Part of a small language model's weights: 157M parameters, rotary positions.
Each number is 500 + 40 x the weight over its row's rms, rounded and kept within 0 to 999. Layers, rows and columns count from 0. Numbers have three digits each. The size before them is the row's rms in percent of the matrix's.

# layer 2 MLP down (transposed), 6144x768, rms 0.025, rows 3404-3458, columns 384-511
114:550524450502475523482489551502494537488433453520509500506506443498573639473521501489526558552523476485506525417464506490524459527572460494450575450548454562408494543517544500496483526531502490513546508510508519469531467530573575497523444499532515499444492456574467511392520465475578553576532527473510467437505459484400467483514477496495484469419553488478544514555504525504468474499487
092:525459436483470513488549536434475535446483483565547593501538579469493540601506480522545489522546536522454533517486437424529507613477525546540508489460522498494469499503518457568498455488524606500476512428551518500489439517514526471506509490559527483556442485514505490473494494557504487471475481475478536533488552476468507478474465554532571476528488621486448481484524457516561498509546
116:490513421565532513484510463483507538443557395393519498536540469507518544521501565421438551557519473536575487472539539396487448511461437502525503559515532522475470567540446605507559519546522421446511555477442490519463518471497500526502508514447501473500520544515491562512541463559478586509504477522501545463491456556513535485490489480463525513511547464470501453494453492484491525478488
089:514472509484483468467569460545539549428462534517521511420476498485520488594467490556467435423545514548512483462561493520457500461458440524521488465502469556435457538506472489602469418487569467499489434564562471474511441523473515468485468551437573527497479499553458516520460480563536452448427525562529523511502470459536507538507572516499529521469511431496444420480509449456514509503526
087:482471526509483507486465516534438475468521533514493443463524471507434479496453495499539566486394526483517528472469460499518521491442398504502427510485513532458571524442529520451505499444478441533499497396441552522459543437472511496526498490487439515492555514493518554493484496496520555482528495538451568469500446533498524480439506539512493531518508554454507559525501472621567415541483
111:494522477456520431459537571539449498501512439486441526509481535493541531411473503551506489449516481507487474528546474545526543506418508511492469562512441502437415477512497526429478501519503485498489393549589463519496510482376507505505504516535462487495468516496536540481456515508518498481450479490526488479517456479433526533482475493459456511483494482502571474532493482454495571498545
105:493503523566451467400522502523641553527509503471465513554559517464490600468466527543533531515518485380442484542473458557488426529464548543498457502555549454494474488569539507501487492430497426477513577464476493531519449541462561478562475589482443502527459503562472561544497508416482474529594456509466533426494465547557529529550519527488470494513458605465522468521522535476504499580441
099:546518469515486532507499489523526474560472451519481410560584461495554566471465459513474534509494457475513504438448493498481516486533449514502519466519549496499501503507582476422543514490470607450563520463505555489472448561493506486521494494512503528484491517480456515449472461471533547502415460516519603409431475525545491536397480443493462462517543506555476485558448462484492528530566
090:421535481451476479532508491534452507574501587487493563531495498438586452511459461508484507496528534492471489451545468403563485539533493482523545480535502558607470492438448430511563437499555496465578452515542453474511490419436564487510464490479545473424469509454474451506525491458461481523498480471501516527530478573478521476556486580575511523570506529528518547487444479393539546432453
125:486487466474584538495471618441485526514498541496519519496561521484489515464489515467454514465481540484456473491627477525529431433536492531477517465493505524440495587413545530490484498538466495517514485586463529557408487547573542441439485473508492499524518563492466537437508502573474518485424443513480534495477548542502553523489496554484563491466491496502506582465468535457581474498518
088:520441409503496450512495492506483498526496488543495425472454511490504506464510490535491525516503450528496560510512530580452516545543521513496526529395474506479517491543487504500399445528474510543496466573440607531559491450469449522549444470438529542497449462527511461558446511522473554477558480520510426490502483527482511468509480465520550461412529559458507481491507443455541527529542
105:509461448547465492474483548539510476491501528482494486500510499577514503536530567473500546556478450589513521592483457502588547573462406493499526513476508488513532619568511554458498414455608525456540497515464520506497484568564558518507483474555528554486520520509555523487501479448500506518514467552478505383515475472532484443462479456475535544515546514499559471430429518446472531478482
090:485478536499501471456441548503493476507489505502477536500516504514550458512527467498496427456484510531474541456480496462494544517453534512532513533490547498496443464517528464545471519493525480547487456533588467539462463494477400459488449533498518513470493511515515455556485561593549481533522468517538501459510483497542483428588509499525449533560542590519500536514486484414547501508515
097:530472445536483567512509498473504512504530540540464482493513475493462470509462525445475481492537509486502542510456469506537471568521464565518548508521433515419473524499499550482541548471434575453454501572514600474518479498432525595472529462596511536504423522535504487523495510500573484448517463529513424574509523443485495554425452499530505484470463519573518470491485516512426489537497
140:526509493466526516581512427472439505500458491532511502558515491440567506542477473477485457482544496448509511507451523489490494475467516494454421458527511566462395445511483525574499521528508441552497527564419510465471551432550526534476449487555494501498460447551485562539439518566565454522470444467526614489484531519454506498485488541517563508444470494458411496500517486442525481484513
115:505510462436465451522509499533496529454492517435435526506544590476497496542493446545534495427459529492520481468443565444481546580465462437488548485515564577492630545488523540515602550613484486495467439490506487566582505533526492518560557528500542502444516508491497445468546469473491567444451446472524506490521555465519548512480483508431518581482532573535492558519423427472520497396489
103:637537461498481453507484482457425477547532564504536469499515425457524530526499443505458475488570487523502473450523483459528472423526532448441590519601572503533492541487467526543469514524582503446531488513474484565514514502600506414534472510493480541524438594450485443528523548432484456463504478500509528472479549527513513540443549562523480473471480488554509422489448506495496472521479
082:526496556523468433451538507479454524452486478475463466522519511515476532538533515469522480523515465510512494475513436572468498476513518482532456502528481479528507536542510494515504533482491402456516476548562527427458522491511578489471527551548477475524432533508470432589474539532511581513493519556489453439497466454444468542471550526452497494544495557470491470535575476451563512494514
104:538533487507489519506506513532499497533538494536489524566501526491529545501457499501495514444445495514477494478518539564529477427455490473565459540503479513513486526442488505520510507609458513605495486433569533501500480491430537518484460548566477568440465546505464498532536488535444414449504537484536538464530531465555460513561592517403471468473530466471535487470525456492428457445500
110:448486467427504474448491524572548567527522466469470417538465526542472587438478560529488476450456499477449531505481539505488476511517556477522447528525491468451525458495506530517556489508435505484454498517546546504476509493427455524449464509442535486540497427512502561538470497553477497520514502456454513529535534470508533544489517456517544426573530503547579421506494487402547471463530
098:540474561446468495522468482520471507471470537439527513552544564577473455526491514546488477505549540500513553499482544560476555488567422495476553516474398489538523516530445442468488551478573520454474480498557466461493466509412528475397544478476446540454454489530515544522468511375566544449601482449537516489537506474461524488542511510552527496480452472528498505553546490546437466438510
107:494488468491562520465507529571547607382519475531534551460547481461487521475566522443552561485516503512470524554574561472471494498470507481523625464568571457472567467521526465472487550478546511470468475493464526453459445563461492491495511504435476494506511537492512492516522492490503549526520431551529494512488448552477476526520536515542544619474508492496554528510506441504490526558493
090:496482489466451474568501487477463526550558612483466491526408453565520483480532537507410539470432572503506527462463427476533549454507460484533488514508521540465495467519457495489475513537505478541492505448512500517468499476461510431467561542468520513548543489595504505479543537481483501423549477518483516598561499590531522532510502477485454480509504476570556426537516545419485490498583
091:499524492520506552531387516425443536524473481482502499489561501534431456536494527439446462421486555479490455571541568461448506515492513436503558539531501546432466469484486538476523547487554417521480479475500570534478483556457525545493561562497498535611534509413530447510523465580473609509461484518517528501478469513543516562514520541484509530474502580515498554512419492508548553515437
098:601486473469521536487478503479632520525509419519477517482577438587450424451463489480504481564449497545457479554512489473431473599485495517460489486465520509464419486461483492536491492427472470516520475473457417481506516498424577559479495490498481496485483489429478488511501514565469434481506514491510510512500525482519524532512512473519499445447444526457520473498500542467418473559463
091:479544524495491497502522478449516512491535558491466436559504575548506465509567544540491484535461436510472599527501566456549574566494420511528468518514405448560611507487433524511524503483580469486519501536560503499427504515514461482491466530530497475559497447489537578508555508567533519467500557530539528531484522462491569474522549492527503540545449482460477485529497502483464504502480
091:555485465531415470553548493469561581544512434473476540528526515514546506520535505444502529482516499545483503458500527583461492426471476623490496474499469554540490513507481463473497527520502514535472464498480497527488498539529478528490482460495442474534553473515489498611486530463517506485457484476524521455493481516477474475495597443467524551485509421496515438455497483447398459460503
093:462489580441505496459545498536512521528534467474453430402487472457601511462460449466479444417519464500500467462508412530529485491497481609465512494478547499570473472525492496442485476531523482464518457526507522515474498470468513493546469458473519459437529470469527513562563533432489536460521454529454494455448579458510428529452490420593512521518482534485456488563525467545503485461496
093:537448460594500509565436612551518552503490447490484493487423482446481512498524493459501463420534477473534468530535507480454547476531546461436450519517453561497485572483552424450473463498468510508477469480515534547431535452514610541476526514471467455478516456464505536440512512570489435441455439544521503469538444480579510520515500523479500464500516505467568425495535503449499453564466
112:529547482535514536473497534450551489547529504517514456596478530430471405513563470568479467447573466470541528516459493573442500451479397494497533504495466535541481527439431469464479561460490466532514559532500458504502436515531458525471501512552461488571552430495544462514543548496514449515493516506439509491520486430417486511482501601547518525481460475517467502450451460423593490491499
156:526583493520520555491456482466418430553482494426520492486424495445477495457506515486467496560559428450482543521493473463423461597512495454458555518595480508476532421511502550505492558477533508490497501451515546544606558499491531555517472481532448445535529500483468511434559512476494509461497511515475483544520556491459509503561403500426466526570448527540564489525519504507486475486484
094:528508508554487453544507500520539493494517498484471442446524509472442524471480547492576495459475490521529490471431466526515491413487588444522512575508439523415519529480561476456505496453462481484474475498486514444462459417532499529489443527512501506515425488442523442515569514489495537501478504551483452507467510481497419457500497544444433427521629439485529582435429508529522474460506
107:511539459468450506450543474407534502463504597524509522479454516582583595560532453468497476511620554438501564497504506583489530426411522536490488432491533496482498533583484513475468543485504447487531538555520498522493453546472581575505560518469533489475491552492547492467488455457499439467577531524523510552554541519537448438520539531500548452477523502456506475492491521518561577456519
102:554473553452539425515483525508484524497594439538523537476481511479535571504506475597446567491494494444535460456473465475447416511545471495519533567515557464512503492469476452493480542493509517478482415523462523521499463565522432617496504489568442557509479540455530449467532453509475458540509490519428489465494495463450558467448532530471462521554504487448551538477478512472546555469500
090:487589530542453512541464426459473491487494557488491471513475479565508458608479508495489603479491485516516486498417563518532451447459476490506491536474576491518446572478470598520487515574454520536479483520556517451556466486524400450454475491474539529447482506507436438529554509496534417552493506478505504441505467452543567479475503507520491528479461462482371550518487468483464508418445
092:478493473505551464551474448521432444518496434442547494561530468521464480448397467477500564519444451447501467448526412525510465497582519499516495463448542538498541527554532509461519524572492472435530482477537529536480531528443485464525498470507538432537502441484501500439441492521538550528482520431461495511521450467498506578561473526509468458555475553554495512527485452493495493475535
090:537493493451621456581498396477552430561479507538427466480511514491553510511463533488533493518480554501556445483492458546507600585473484556495447485445491520468545482462541525579529527491464486518546449531512506561546467464463516580537560510437591538556494484568481464470451531514479467552472558535466523466502438497507501518520475547495397529483474406430490536464517451550485426502500
116:484521505471479534507486531519487507483454528514457556529518506457476464553488511561514527535460527509502439453528481585528468475502500503484524522520454479543469489448453539506491452477427557466551466537452514496532531473480447510540559490542462549457535505489449508501518483465504518482524483475408501493455551508469503475490518434544522535514556503558482540469458569463584451481492
114:496467485534549509508447485482502504476465536498476489488549470558511546467504544528529514536509447453484443426470470511554518508483469535459548531477515520475476534529492461483458496495508522438522489419459464531427468520467499571457532548483496524475486556442502514469419530533454544467442524466539495425497501547443498506423493479424611438544562534471408489441505546560506512485513
085:447540485410501499484565443454450506499480491491487519487571444510504524513459516492466506473583475450566539595553470474564523464500464488575501456450471488465573569555423476496482490532497492532460456454498523462522506489456516510474521577513482499509542501544517408514490421474493552538537541499510511512468456480479481526530513520483471514464540526510475499513548507515441461482492
110:473480524553496519450478515492436508498543491409517498502549496421492428553495542508543414426487531477453534560513585472584568459492524494500511439553509443436459524517530421447418535551575486542468467451427469518396515545377466494428538514445471417483513464448436459516520491511529494517550566441461496558518516506498511439484632495493478520495480588468525486468588516412509488534550
092:524518533530492469448512474452514433480520533444486455498526471552443468505426583454405545499526456470545488501499540455540491527508490386501583593458549482515524563473480488520507507414522530498508553487438530534450491477489526507476570467516417493507519530482459526468558508506578538458472521494454468532446491466480521437465501529532435493521437550515494416510537536442540466556509
104:449561537510467493553519561506560528521552532551467542557456463457542474419490531456473469471482500527402528489479456513452469546514470468503498516546466467474551510464502426509512488506480495485485538508455492473526519470469515512489534529556504528511617540513482556500495425498494460449571473432529561595519547575437603472522450538495519489489528515537492482474514484520512499522541
133:514449508486500435548519497493499493493499536407463556482499504438514464482523572465490500568477509528480484534578480504525488502494506417512502511458507504534539517508514508522518477537536403527543489467458471525485463467510529447500478434448545469487459493435506470493423520488497454592472442582484542601540505505529526464548491473433489510525529444518488479481468515493440536507498
102:630510532534488504418487559525536540456537525432515465573469511503483437525512490434505480483536435431519546520490563567412462529492553460586453508489501455471503469506610504543502539462524467464447484500475481569467556485545477466489566471476439506455539576512484460503477411534567468526458573476430474439461468472561555456531490490500388487526502490514576469472521516517502489546515
097:472544474460486603511565432475452534508520476512512456483516499538455574519552495464484481560523451525502532515435513500534494506449479485595550577455403451540467522509483520466539462478518493520549520477510459507477561429569489500556553533533525594467544482443413510421516420531568488501494491539509515516432542492521507562443510508437546519466462520553487533559443545441482468427478
116:486527525510503462523502496513540494454407526444539513458463472544448527515470530526470498469489527508579435484471521476520534471560494552483539499493463543453558463506466518534488447541589558498455550470509519500420526454441573482495457481561476486525536493481526458481467467494426456418573475558453486502518541507500447542421513476521519471542505544512481546465491482519468530483518
086:442476516481539515461528485563522521566499587535438531522532397487485532467488478549475523504511574502463529509442518539489548516418477508509507561425553506490491416531482565520523504531521537440417476522444523501462560405521484521575513427542492478470528547461534557482511493455504491484467463461541458455505540425527553513531513488522460483523487483591556467550497508504510530499549
089:533519578436509559496506509547538482575555481511497573490599490463515571517590500518456477459470457502504470485525543438432507499457469537479480532498560461455485447488545536547495530507545495497514553502521475499545483530543431543526488524494529468475449486454515534489458504493522524543513517428488476524489456505488479476522466527478505521486571454469484495546534429463528557565533
086:511499534530542495480514539532521453480508443555527497507486520474505507509510559477514505498477532506539534506436556401536488470484479538557405586504565496499547485504547526534461533522527524559488449490464515508516476497508447523470549470477482550493506465488512472508483452484507506530451486429493547422499478528555504501466539505517501521517445457543444513439579471471505423464497
093:479498494550540581492525559524599468447539575528516506438534486506411522516506471447541507508509524540504502487477509453462558529563478479502577586488488488539461497450548602483465529429399511479522529520483480585473471495495457480549562453512480485483499439505629490428532478422460439525524527481465456467485507519436499478488516486500484457503515528478525531443525482488453444511588
098:516456500519461473398568520478459485550472476467474466469458443443523523530525492448469500580450544480537511510512484525530497505541567418469564509489531541504440568420457463551437519537434566515539559501415517507533519527486537506565439539531525504537479493482559539401432579426577546530542543508444442532493564478517466490533506456480499485478538476540568467463507509490498488494510
090:456491485511508488542540473536482489500491488527422488473547549485537511518466528465488492494430468482491553473533536572489514522467466494544407550488472496505564487464490510440470472559501489557544520471499480474595544511613517480443568559551458547502520509505530576474513463496525523475495512483526465487514483550451583439456490545500477498514447518523476520578448535552465512460447
100:554535492456493453421480437501472501444489527432503532391522489413454535471530536534475501483596517600537526458478518460535478577531490482504496540559515509489495579514501511545478553556505512545499474509415549602491457508506520497505499527529507505432533480461532543526496511480558487495529562554456480532466457475523533469504501530481539505569511457525498506540540467467539521504518
088:496494429509536459530528572483542497489506362563513502507537494537517500538524468531428477473463523531473472463412452538511577537504453538508541510509448518513537492534597538509534446524497565476515452532456501400519471516481570486510559502508493491528478394556480492553501513413503476503502479540539462547481511549529544517572495538561468503463498501538489507505514550477509365444512
# layer 2 MLP up, 6144x768, rms 0.025, rows 3405-3458, columns 384-511
098:541548578471488491536501463503488507542487531544490457566448481523518479456500484509504527465463517459560482464541483551577492381541508427448518483567405525471525457545478530470513563542485476491503530540462456500517493517493463537451552537460478503463532477481514458509534500437524509505499511543577478531549413536575512481517494453476495482532406496516481462543416511493493514503483
101:462553487455485523505491475502513546459459540484538542486484494453461565458477594521494531544544537489474521415601456450439515425558493479497452465495414524462516527507526414539504546549464451492505457504498523470494499479536489464492504545484517518465484571437460520544575499563442458486479450453499558480450507442501520502469443506554460498522561474479555501463445509428565529462524
113:539508512490494543498485515518475449570515491480510461619539506533444527432466520451548517594462519479447505510470495492518473474510580466469452526510556411528521459482567535412538581484433516426524569418501481544501588487554490486458546485602456482495564475514522510500553525442476543530528485476459492530514570580472511477520499530487507510470446552500570553466503523571529543523466
081:525506442539484493392478456444556519542503509502455461495550453429600436531524492431511507476548488559489475512489489507505459516488441513525504524531487474482500549498501520476479406424474497505466511522496511525517455549459490590460440498537516526515517489516535489470479430448597464507481475499586471506408554501532477470424480410518527476528489430502436484501400487488529477508455
091:451531551456510426472511497514486508457529546459497546553433563540581475395492454523563516482387518478571486507476467456470480425481534496479482489517498516494520463503502522564536458414524510524457457425568496515471473533535464516472448530456478520438524530464476506505458510507464535455413470556507503476505531445533529509481464491478539519461523524483503487440509568496502412519527
094:542501480503548506518499486533520459592429527575552533472479624435533457516527497504524489478446467519539522527542526479501518483587398567440507538523485505480598544551472424432466506495507503461509500522451467495453502511583496499466556530487578515413550470456581445431538493488536496514461505531488446454508568442495432517497538539584514490475580492504540471539482442476395518478441
115:460473466495558410548518567395450464482539488437496528429490505543492503478524536410478484508524547471481525520554490536508458448491570527479569483461486481537479543473479569565478506462486476515398470451539471515513553504518497515485502439512537518456422527548497474523563431540474476487545492494491520530591504516519424514491519455526539501465533478472439513420533558493504522493502
083:540476492492507442451484523519541497443617540479489536535438491487534435483449562525507480494520520488493462429527551522488469515449466499512476539490475541537480563580504548518500517512510466540504484580563503445513445578533509492503521439464588485530470450479482412503488483479478501499465507474557546430486468475542537544475483489519490513545566549464527485439564476495567462513503
119:499487465515494506473458514575472443490472539396487580503490479460516562460502532523447508556531496483520470480574438473501488515537553448513493507462444514461503517518447561516503561540525498475485475368562567494466544451611479498496527518568577547539551531510532551472557546530460535505463545498518460519528460518440529584499443513494570502481525527470539470427422468473478479497499
134:488505553544491579492529517519552509475468487390464578523532483486473524515445557490496492459503520505492430505549447469568491434508508479507497467573518499525497535466493491476603523487537464487532597431587436494424499517533571470439577511537474488545517550490470525466508510495525433520457525466480586489480536505521491450511456527491455489576468449535495560482508515547435506446458
092:438455504575570514501513516527507476543552512460493538513449485523456401508524512499504463517481464457473432549565497504543606463434480594479472566508536489466482510513465503583521431487500463497470556505482485450485506543492431486469526557418481506474491521561510543461503485502458462456467520540453507455455535544523477480477428408566559536449507528542455514523524469475459567499545
101:494508483470531472557548422503493510492521479492541500481473520462471555449486536535447511592484513508520467512519531495522441469497427518424508516494411487507519489482473516446509479437475496506555546463401480432488503504502590552513522504521477412542542453463521512405480495435544492439473551494512478543486522478480576610454513516441518442449442449490421431482485525536473510450514
090:550509491555564474496480526548582485531453505551587502449520472470552488577506444491463498502499500482503434461522524502499512523539548589488449491550494548508499488433441492574484523500510459497475446496508453496435449485492429444544474435552476449571509508504522472500479501527483531564443482446487502520483535515490537528532588507513536558494503527487475555526523458424466504480573
115:510492484490517458572616501514518459490513498446540493522524484525507561460487446476542483477500482516503550483548439402471467479481475444494456451513462566466438510528549452468447474555443534496531539511471542442512588455513510539500434509553488488538469445593486505507464473539549486434465519524464553540515490521450482508489482515607451475498500514505469493498527494525490486515469
095:498431484505464503597515508511540524459457510445495458564482545490490509522466387500598584461484536481539492530530477531480439531458500495513494519543529591508454519518473490498545483522517572563510539506542469464521508525515625481578546503453520513446495501501526503477481476531479469534535452449454525462485521465515510530526517541428548634472506487518416511471483450434499505498430
090:531467458505485518455393469533479532450519498473523432508469513484509514537435468483465467515535497522507443560534524464453558489509488434425550432528522513517559462510497525503489542460520456437470531491546470492516431546482512464528485517447446546477468569555434451514482493526484443451448538525467490442430544472523487563468556512440601523583470492462466483492556508509502486531510
097:480454488482461526498524477524487436535466569469521530525497508495552514407507507525485570506464482527537495466480519449523440494431538542493533485520518493429480472507457493485493485516519574580544482503434482563507533453495438466512550504468529546513591509456568539473450449452515483461496460452519521522495539476558520428558509480482519555479521505521529552431455477531534519477498
102:499449490527498500515504438488549542492461534504433441466516550510462581564446472497426496507441498544528522565523504458547520528529547535450509429533546467508506477464512523452518452464535468501494557548558500511498485529515482507508502455496477498528572467512541547509509514451551480509521485547539499528490491548555551480468439505570503461550468490557530422505467559454500530469470
097:506542464469517456533506493527488510493460468461514513472531520453469489491565479485478552474461567508463507509531575529450533446548516490538427568535504459483519471496459567515431532500410529465453517535460546535369492462507470477521540531529454581504532518465454529478528453456453445527506458471444458466549613463553514512539538505504523524495534491484535448531544529522428558509481
103:496466464498512497498571533478459495491511459629495512490450517448515497570548457470488527530476523515456517513494439379532431451402552566532528475499597514439474469477536579541442458550476464481498504500406508498543544526515495545598505491514548500542510546477526483467535510565477487492469483569475494562411529482515484523532528531456486540512482541480464581450500505411569539522549
084:534445477516565472512531505540610582468561508521486473436500482478490480442572539515520472518485503467461585519515508446512514507483466485560554471544494474500531501470489507520513548459485559468464534506440520414509398567484488523462547465494454503523479473526564460491520490507505513477451468509471534467527526562531433505504491541560582571528491486508482467507532439527531483569456
093:467471485544460535447546506479474491500451434548448568479628468489489443495545493495503508503568472488498430464476562464441507511568554543535489514422495533483509495405522475508500517514471564499506465569462430487556587558536463569474447472602446467489447429431508535524551522561528487509472500471522554512464500511452474476485472465469503434491484519464500481440501462543589491511432
096:496523524483552458478568532534538450461522472492508528462494507454544597488522486557524514525464501500500529456475447506506501490509472577460526517486528426516492514515450435544534446501489516470452473441455465455469517450452444510525418495479514510455544482570485504537498507469435480507544489456498417532496558504459530441498503416498475487562489448514501486512557575459506481445532
086:450486515411471561429520517577491523515478413478514523535500482474523495477476543522452539535520502384458547492539505507436524491501492557521499473484541486504513531512453523514480457528469503503511535398496480504387563492527503516454537527522574496445415500535483536520516452539492525556547449476502528492570518540557478584501436575539596443531565470458475542465525543495509425477500
112:540490455533501478494527501532515455534492481544512521488460457499459471488455422442549540448513552492497458537494487509483487435470608461523518542455566577453420507511486518553497497486463491498494497464431558458545540497471491449455509467458537494457503548529451451492478495469462503506476478441451464485520501502502435510496491513489483504539507527477552498459511497496539498448561
090:476569488566519478519461464466569519506529546525574503492414527457487488505547477460556448531445471477502463444399501476492531496452470450540500499530459391467472540475532511468577517490511554519490496490530461504543527481520559522500480505492626434479523502505492510473579523426513453480460494558496507582426497514471497562522478537455467463569526493508536515518456532496522551542483
084:570522516444508548487502572411452453487446513486498524511453485469509491475501500498496571532584517428514454485484487581450515586547484488471462486520556510417503503484516506549536491529582474526531517544525517573486565515465419510497512466518472493454482494549493475442517486551456495456563453486508465479508533527521489479508505470466544563468502496484530507542513521516546499534524
121:499528555473505550472502421435459432475563508485572526466529550534522526522486523493468547559439537511480542470454510520536474525477448537575539470500587444490489435501456584524529540499531509533506568492488444475570491520456384452529495443465534565506463501519486512521501489477530562545512575469464517547432544540392520478476506469508517480536488502547466545520513570535545521466540
084:511519510521496516454481478495566513535538525508586441581427573458495424543596467538479479485607485485528565474438559541519587459463475526475468493496550501535509490471448466482456558486522488536514539551474520543515451522503451440433488535589488486516495421552581476481499604505557474544460495519523481537543546556498484532476506555538529529553479505504495488458379503478586568507544
137:436496532531491556454479523434491503531511549457512467503489513527455504518518574539477535489486592454505544477526451522514514428455494526475508472445499510393503528532445529489495526502527541562490452501452487490470480459501440493453548505581527505485475457525497525517453505549534470477536486485519484476477469464548508461505457448491434461530485530490467457462470441557547510553519
081:618502540477482596480449522533555584538476458519468516560479501490433557511453574540510525551562481597521497464508528472497575462509538428545543575500519501435522524492438504481562462530474514472481545548482484560452544477510496482571509475495465486473475487574561459471498511515499511543542545469414483474571476474505436502473497513447496528530531509408457544482470489468500533516523
092:490484517479535533536491473442489523449474525517496491477484452556567537506549529483518502548454570474508493516498554505463453509545442483459492487551527477499522533545473485413457479420505523461499488451446555444530465471540381502523593485537490425489465477540507520492540509536549474451466549500459495564564469494501509467516544467470501499503439521521511506474411571568476529510534
096:378464457434517453529461501543461516539440493526500488415499519449456437501471521474478518474456473440501494478528485532518514549551493521513568413499439481458467501514476459490593508512455528493434480501510529404516485477511510527483518488446533531508478441486492477520423440503488473450538551551489535475529551446537459494527528512572603520447519455443598487480514444477541546482499
103:538437493495542519479490481536547494537484536470492505527475550447527541341476456511472430524538517471506487513508482482488515505606536506538516465507482500499502431522538456473464536454602527449513520457466510567442412561469537483519482498553477481522525509474562548494494543507522528480498524540529527499496505565500472521473477492540523436483472540532605453479517508501540514518564
106:527440476488501509514535521472519460529568522442412515463484510521556519480549485527494428494596519536527488438497516473458544648525473520545481535544531498492511517432559509542472509479516565543475508492507488479501493534552506470487517513476507553455509517493547502557563505502418487470503505516548477518434532517498554507462559409529538520412485454498444504454521557540586527531465
104:537450512568394548465504637521470538465487496443575523531485530519430484502574517487487532535508412481515520552441536508500488497540521473474537467587512453501492480479530483401513518513522524526387537472532528469384541555458481508524481495550522465485474479494522508473587478518500501448496403497591462493534527532519545479484473495501549492533558577518511466543432500445517529448489
101:529510589451515492489467501468413553535502527469467516500410502566456521500484514557572438557486526522467543467485542536462524462489464475513511503574515566444528507490503450502509548587413524506517533435484552474485499520484486485578583581571485510468557500539578451416458492487515471544529498536504474558460492467488488497533470521479522536454438454529491532467470529539539445506434
113:447453515519505437521474553544586436498533513579507526454474542540475524451505496464453539539484628459524511505443502521452460562438466487398597503481543485538469538507496429500532577511568525555481390532473425471487529506480517467468504493459495571452470516432490454524471530492595402572520517482524496504568440471494502427465522502546511480512498487506486475439542509517469456481514
103:517486507569454543560446550528558493520525571473454503476428541495489470472542484479542509546461516524505496440478558492432467565596509512438546552522498518514475384472559521455514519445534524527589597556529463540483491463505513508461519490510536488546477475490461583461476551490489434427488468506515461457562524503573545498462471448582496503486464559497512527515490485441504555516502
101:546547504487475445532505468521524477606449488467521522441436474539437423507498506497490511398508477505463544463504447574512448493486497517512543470428468463527526571505492475533491477488452491452546488548500481496491477480529531500452528485478440518534481479477537535478480533522491547396517526524530535502430468539470487496502463488469527580505490454489490483515493486511530534539451
102:531493560466558446507499476555456525518438453565473552460438513491534487490473469560496399465457476525436534479530532557494453529472512570514493517546478467482522445489461573509491517536433541565463447476636496461535500489532510511522486522523614498480498448549570483528443456526467466544555500525472527454558476478548546522550456541477542486478579467477487544456544498550507498490425
097:461508503514536436499564453492447491508526497448467530474571509542493503599470522479520463499471503522513513481523506527491473493508545430509532497509468458544515483458489495522500474510467454509469474536539405527516481502545449456507491532497503525484518509482508470545495566456434494472535476503531478570509520447527484501474520444434526523523548490504455551472514540577485531447451
114:514506525538465442531515478479453523534501513501530495456523499444479612447500527519504520554515484531401512580432495453451456496600519407508461491489483377445500556547437498514502489604569518489526520488501461491508555506396509537504419511501594504496530441500520474474523522463544506484464417553508529578455537452510402537540477489440517455509545506490479554563462456482574539448428
095:523463539481449452557534439499517400545493545472565515478549553456469543447469526502544573475501541469451521544388539503580478489457499479461549535457477516427509485482509432497509468429476464485507507475546512474477437490567525447554548462447486576533555574479530516569538538533425521542462521505516509452465457559470495534447477482559465540408540492481478537583484481500494557500539
112:499498524519468400488480507522481436457495493454513522503421501507570487512467547487502532505492440448514433497539515543484448497513496527423469445526520500515541563532499481484436496497529463533503509502435522507531475519449491461455496524504480472525457524560608524519472537482446499510493500470525499569489499507451535470537486566526476443545520474464434511513456490495519491515518
099:477440493527471422535523491503500504449451501554562551550458529532519479463463568424470568514551476507583556576432466461451463512483528531518448546481449494490502575407501540524511486541535550595469533477566482550521553512507599515545557495521508477499512452478579480475554472523463542571539492497414491532584545483476432520555456471471488451523538513487464502515543528496500591520552
119:578514469539512463549445564453488458454509425503564535491474547494506468507526522494549479469495474501520439497553522474495490533577490550514461460491450490557469560465486449526474450465458489557551522471505493526612415572459541493439478559482506507553508452537496443509511567538529502520533534478451526565515489547460470492498542483491539470492509525409429536486525509502504498488513
118:453486480547497477504499525448467571485468527478553491531490531553507487450455504514551494567514612465512508516486502553533498486543480459545517462498476527476498509513456423427527480474444501503480452485468501480470493461500555452470490469519504548491555518547496469504492508475435462426492469573538524520465591508511507490499554523590483475524480571540517488430475504535507460472523
114:485480450492475517561535443460473510521518550490519513480522550550522500532506496518503533498552449476461477477527424577498488489475548458408542452463446485504433518512419470517565475489460439451479542515540517505471564574467532477507426524535504510503460512522507482476506555485478503451543504560525470570522527478467488510550495453488555440471521544485574463471415505568524573508527
084:568501491524468532576517451550499561479441548489486489512529465527508482464496543533491463491451499534541578557469505505506470538543501580503497524529491467454537446479469427523486534451494461549528459454426547462452536516478522518469481490502510563503451497501476476474611532591523455544502468459531508571572463512488466521505574530513632495503515512489513440532499511534490563498466
092:526502562569497527497491520509527517438521497465429483517478406506520470467546492463405491487592509552447481562600466450479510436497511514417523519526444511579500513556516508453533487471505461498550461489501514492533412364500468564466541500479452505502462510423482516486478506515431577533391484512544550557506557492470481506539578512499544502550531484446524481444551496503480506548495
107:542512531513540505485465488521481566470509561498630507521492527506524528469489483527510545531554585482533469552483451488462527522499514506443591507522511491511451548516519540554552579432541520444498523496532505489419445468478439463508474478469528476449458461548468444544480518506507491424512486526483511516407575477545435531563473479506542508497545499482517516450552513487566472543514
092:517493437467537582527497527582537448525519449533432552510497501462512492603552509526571462486452516590505508529533560506536490487524543522619420483548539487506549492575422501487515518482582528545518532500451507502478610461468467552500524516526507529440482486470433541423573500502513511535538507502461499425543481554462460441505495506522509515463478492503507483519502478495473534437476
102:511553513504525482503457449484471495545523536388524494505487518475502495452497557504548532536493526535570500561598560483491446467489555469526506469470578571510488486532436481454491519482515469575528558492523500543444534527488450509471501463495545525532532572516578502491492493536508538520446543503526553490490483551473454473494547488451495556512530482451543451466468539528535642592525